{"n_layer": 15, "d_model": 64, "n_head": 2, "n_kv_head": 2, "head_dim": 32, "d_mlp": 256, "vocab_size": 1213, "activation": "gelu", "norm": "rmsnorm", "norm_place": "pre", "norm_eps": 1e-06, "positions": "rope", "rope_base": 10000.0, "rope_fraction": 1.0, "qk_norm": true, "attn_scale": 0.222, "bias": "none", "tie_embeddings": false, "parallel_block": false, "extras": ["local attention windows", "value embeddings", "hashed n-gram embeddings", "learned residual scales", "skips across layers", "capped logits"], "init": "uniform", "init_std_qkv": 0.0736, "init_std_o": 0.0, "init_std_up": 0.0736, "init_std_down": 0.0, "optimizer": "adamw", "lr": 0.0046, "beta1": 0.9, "beta2": 0.99, "weight_decay": 0.04, "lr_head": 0.007, "warmup_steps": 239, "schedule": "wsd", "decay_fraction": 0.313, "decay_shape": "sqrt", "final_lr_fraction": 0.0, "batch_tokens": 16384, "seq_len": 256, "doc_mask": true, "train_tokens": 119600000, "steps": 7300, "dataset": "wikipedia_en"}
Each number is 128 + 32 x the weight over its row's rms, rounded and kept within 0 to 255. Layers, rows and columns count from 0. Numbers have three digits each. The size before them is the row's rms in percent of the matrix's.

# layer 5 attention key, 64x64, rms 0.264, rows 0-63, columns 0-63
092:156102161109135196166099131125115176118134163105123046075112095105162120158155065150119135107056175126120164191097049102116145135119150095182181150116153138107133144109131128120118135127099132
101:150175152136136091094140089097109118151168158211133074107133109115118151152104126123140142107100139111120156140122063084116085099149057145169166177116140162086165179131129171057169154160138142
086:099098128156197079137139122039125116103032104126175182129123196135068164072096092113139096132130121121147141097123175126101094138128135112127121096163163130080133090137129137146131117150163128
117:122130123137104079120094109085135131116161092188123065167160124124073160112071088098130128149113128089153157171147116101136117087137066186161113132176120150129212153164138197102141156140140112
083:155112147127079131129113159137152177156136128074050100168164079128121100123161139078140122168071112143121106154129076172204163113146093123130108124149070107157108164165124137141071115062110120
070:097121145130121100077182138115113151124145162110158096154101110146111127150176138177128182100134102146109123142073051155109157176102099108135221149127109099123178111105074117099124179078158169
137:111106168131128148146099124142181135097144156088093116124145175208111110077186121080111135126069102143101062140121134135105181132095130103144101118145099089160091141111087108176068121072084097
086:104178157098118060127178099162075110123160072179137135157070081169100114126094111134106163166092088121070134148137090090132107111092092137122185126113132104132160101068112128136089152104164101
113:129086104082187131156139114118078104115112152152079175144171119167130167164103143164143129109182151099152151144181170100134067149143093144080084118175123156086146067145146130084123171185132133
100:175114166146103161106099157102114151183109208114053051116159181100157163101124138157190143107121112109168134091125144162137135164150125119097103125117121144148163199170146135132146102128079140
088:101119138110181109101148133027143103149130138068137147134136107118144147123130101092129106173130205075099147095179128150153148084150128127136106119159102214185159147123154117170117163150171152
100:133082084130135109165115121091121142094171170073132115130119121132081116110123152190142107136181056128140126122117216134083078204136115080080100092158180134126149117110135147106140088161146125
083:132139148097137138110146147187106122140135099157073142112127177176123111098088107055119172052137115124103128144132100136094099186109066112136115165148172074111125088089104116146055157168103100
100:111105130066175198169127178195118134106099131114102163058120145095135163159160146096098128080179147115085139138136099143123089130156122150124091130146175099091064103128167149137078108171126150
083:148125142111080115113131148146142113162111082114144164101158113067116137181038129139113095137154133056120195064139105125108120074141149126143102172142184088160124134135174126146179133179163110
107:140124067136132088153156118091132126132122114113145171119121108075145157167109143165149106155160147108145160128146177113182074074156141143067089102150162148071114117152176123084183091191172177
074:109168116150124132107113113054073125124149102150101148110132173168109102114057075141191133088099074093128173114121089098079108090098121104154116133125108130104112087119089170126155044133090121
108:158179082089144067090143114121116067157207141175144113122105155106189118143099099187148088126116107104134144118119162146122130127172089119127099120138056180080177128124118142116173083105127147
083:155142159134130084157156072178112150119145159149122088173141049174125162125143208094185137104117092171098122176146134147154114186153068144078191157114129157116107114130112150114112125154130123
098:107134130127171047108142078118123095087174130195151131143137141135124147104084131124137140137064115131177143117132170090101130119147073094120149108123067207098194157134104193130161109106143136
087:172172173112098226133090150150147131159109171157116115081121131081102157138131161140095086131173152090168103142154092171104130055148156139135113132122184104130103168171103103159157119086154138
118:190148131099101180129120095134142180197171176133102118158100074109172118132170190154113121136153161148098101121154079185154116129135139143138128183171170103115141176129091073096174112136133109
147:126108183176139175181134163134122156106097135086147180121086159145108120100191159087087147084165154150101105157113106142138141143112152128131123179130153061150076092100074058154084122161136132
112:132118104119143197117108157160093150128159179176102050169119068183147131131163152167135102115131115159109114144140084164098115192165117131115148108186107135138090174189145086100088156112114135
093:121182119118167145135174073175129163143134090154121111178087125132120111104176133101114182125150090176084082148107125103158125099101104115142146134169114126127172077112046104114045162098119160
097:159155172118158149109131151124149130165079194137117117087158180090109183119191181109092118130145106076146149111138124196125143215150147116144119161111126094073139161130088157159083117105155136
134:142158098100117082138139109160059105172127092179134162176135063109109148171043130172128128120119147086173190118163118115121083109139116151127167125102150114114146139163176163135185138136168087
094:120138114112132052111105135082164108108085128089145135100117099088117161167083139117111070201130125111123152127161171119116120101181138137081087105114191122098083125133201149094195125159161133
081:104101089180152153156171116176143148125164135100151100092115157124114103088171165173177169105127155142099149090101097165147098134080137116137163169176139137097120127115080140143108020147127183
096:163117107175077135132102163096186126081081145088159140123167184075138115153138168132108070148148114115158112130108172152116187152165194118134113150087166112150048155162140115099149139160136109
123:122126100162180144172156136137149170113129185122131110156112158144145137105219189088131160118142124180119072131102130165158159179114138137123138154144079133123134159139051074123067115100123178
114:134136087120128095114162100108132141134137101156120118108106083051199117144093092167167104154119144150102175135107127101193138041127117141102095122147113212108176118140143131083175083144117157
084:072148122132130130140138163111149155173127142164116129091143041140114139104089145118127063081066180094166126129081069116138156150150154085142154174092166119160111136117155071113164069160122134
098:121151133114140160154126107094169172168121173155108104138160061134137087106195174159123094122084125091097127095091075133162117149188089107145162169060105111149120145133142068136163092126075133
086:130094091150072128104171131149103137131113076132153168150133146090105149111073151112133175130153123133145167140143195100142149118097132171105106098182157111085116120159117179126040182170198111
069:124095088154091159079149164150081115167124100112133131111164169092077182125076133112078173143173121103163156154126115077086144141116158157109091113190134148078131138142104144075119201152169116
125:155154116062094100105092108117110080152124172112164133103117142070106163174121060181132101120172124133128100074124111152150114109129147116150108124169139132158127108164173166121213062109106181
130:112155143077146163154048071097140143167137168123113099163118081129124117110183097142097105168111125129128080080150082160158108148108142076179125178104115131167158185104123120147168113100064118
101:106090082132162142135155178175107099163081127172144116098166112095105189111072178165127172089185109098134152137119156095119099112127155179101143125125148166099091117130184180150160102153182142
080:105154109115158092083101175146165164147149103142149172088116185132151141195102080094120100146145125160123127130121137083124100106124141161152066056157182144133077074155166156087137101146110181
105:112082114111142072040122116177129130115123114129143136101133144081085149135078074192139120098142122128101110052147164132133116067116188111142129099076114144150130118137162200140139101095152170
121:144139197178103182152097116125121170133056115108120128175148056092105135082082122111116125135159164135174149190106059112120178140126125162096116153098170136146124168103150073120093129111139110
070:137128125092124122097143097069117121092178122081117108117080120178134073149155099105172136111086182101051096103150119128063142126111082097139164125111127050150105111081083161142118166104134102
128:172117223185104103169118148143139155114172138118132178093105102149153113081098139076160136112090089114103164152085178076124121134144118089120088155144156202114133093120087085087134145135141133
099:136094115096096070048144131150105113185167152173123114107124115113097101133099055179104127071117151105100144078118159126143122068143119173133103133108102090144158114134175173117170115142184174
106:134170084123146164151111178080088124121098145104090088166142134160139137182155129108110184162160159114155119200141056154124168160107107155114171103144151042146111171102113113144099148150093103
080:153138167170124096137153113187112186112167094122135189086077183069165135116114108089135122100088116147144132107074150130135154107172115132124106171135134156071176101142096067120144124098199125
101:157107128117142177146151216108096114137143171107127120127119169159132140163196129139095181135155156132119107120072156144085042138107139114132159168163075113148146139103077087175127159164083144
101:198086137170089146143097137167085079087083107062127102148096179104123147212143129155069152132189163121109121151176108117115144118129165144126109137122173120129087118131091119114070147142117099
086:130140140177079108163099187224071086145156125153128096116146138138182146174128130120129149111097131107132141194106150108105152085131117107158069178138190191167106122147111103132153155118120113
068:106106162110148146114129070147181108069126111170151147110091097147082115076135097111157139123107067137128118122135114104098117140160152095099195021096107075120121115151153186121092130086108117
094:128083114161142144107165184159127123101112054162145138107153153151129143113096144099166141121143100156106169155144154095089181134158147134091173023133143079131068092137155179123103154153165146
120:161157137108163163044099148129103125125160110102159168135119116130063132142143100145088100149127130092163100100169139075074180114124142128136062101085113108114097189162137132187154138054137126
096:109123128113137115067113178176131167153133085172104151122186112110094131134092122131083092125125101099140150114167176030107176107128100171137067087111175121131109153147199165141139139137155141
100:093126150162108134202131095100136132086100136064111094130134095129162131108137156082162198115110148149084105169126059178131131169123155109106176133105131106159164088066075113094082129136106101
082:185158171154150130135118177162087113110182147166176168117095146132193132072112128080173109126128102092160166122118191116118163148183084115142152123131122136099083152192085110153123151138155090
099:109124132173167121189140112140149133110072118146109089117151102169177095066115141102162169140107161171171133202099134163170106152138083128119213099119116159108116153094072108095116142126082113
083:100128118099087083140131139237142099116126114134132120108135179118132099110129164167162088132157120180176059141117162121109136191146117088135145118109142183066120138125170119067159139106075121
103:112102135131149192194155145109156163132125143099108130154130108149126108152212201115089175139108136121074089155081114137116079158135150147131123154123132174137117079114082073170084177166102112
102:123179104135116120184141144174103185159126140112115170127150113116096157135182195074083149159123059100068101156134087099115154170163134125120068150132177168083119120184141114119116142111099117
078:151132093142142179141139095134095112115090142113128082183140111147082146073157189155115114129154133133161060139146123143095144169093079083113192139098048141071105192101129108130154141092124113
088:149106194162069102104110196142106151116155137130063131067132120118122091103082056149139129119101122116105189128113167101167147097138122108102109138115166106157199134096149174069112120113152158
127:124130159158119147194151115119156150097101151105107107136137123172151112102167197067123128156131106129130129229108092142126142175128115107093138122183117177077114113090082077081114161163096089
081:145141139074088115063106178157154079136174126164155158126142117108160125136089103170145044104145142131162159086128140114124155156133095142144081140084113076117134165200201145165151098126125133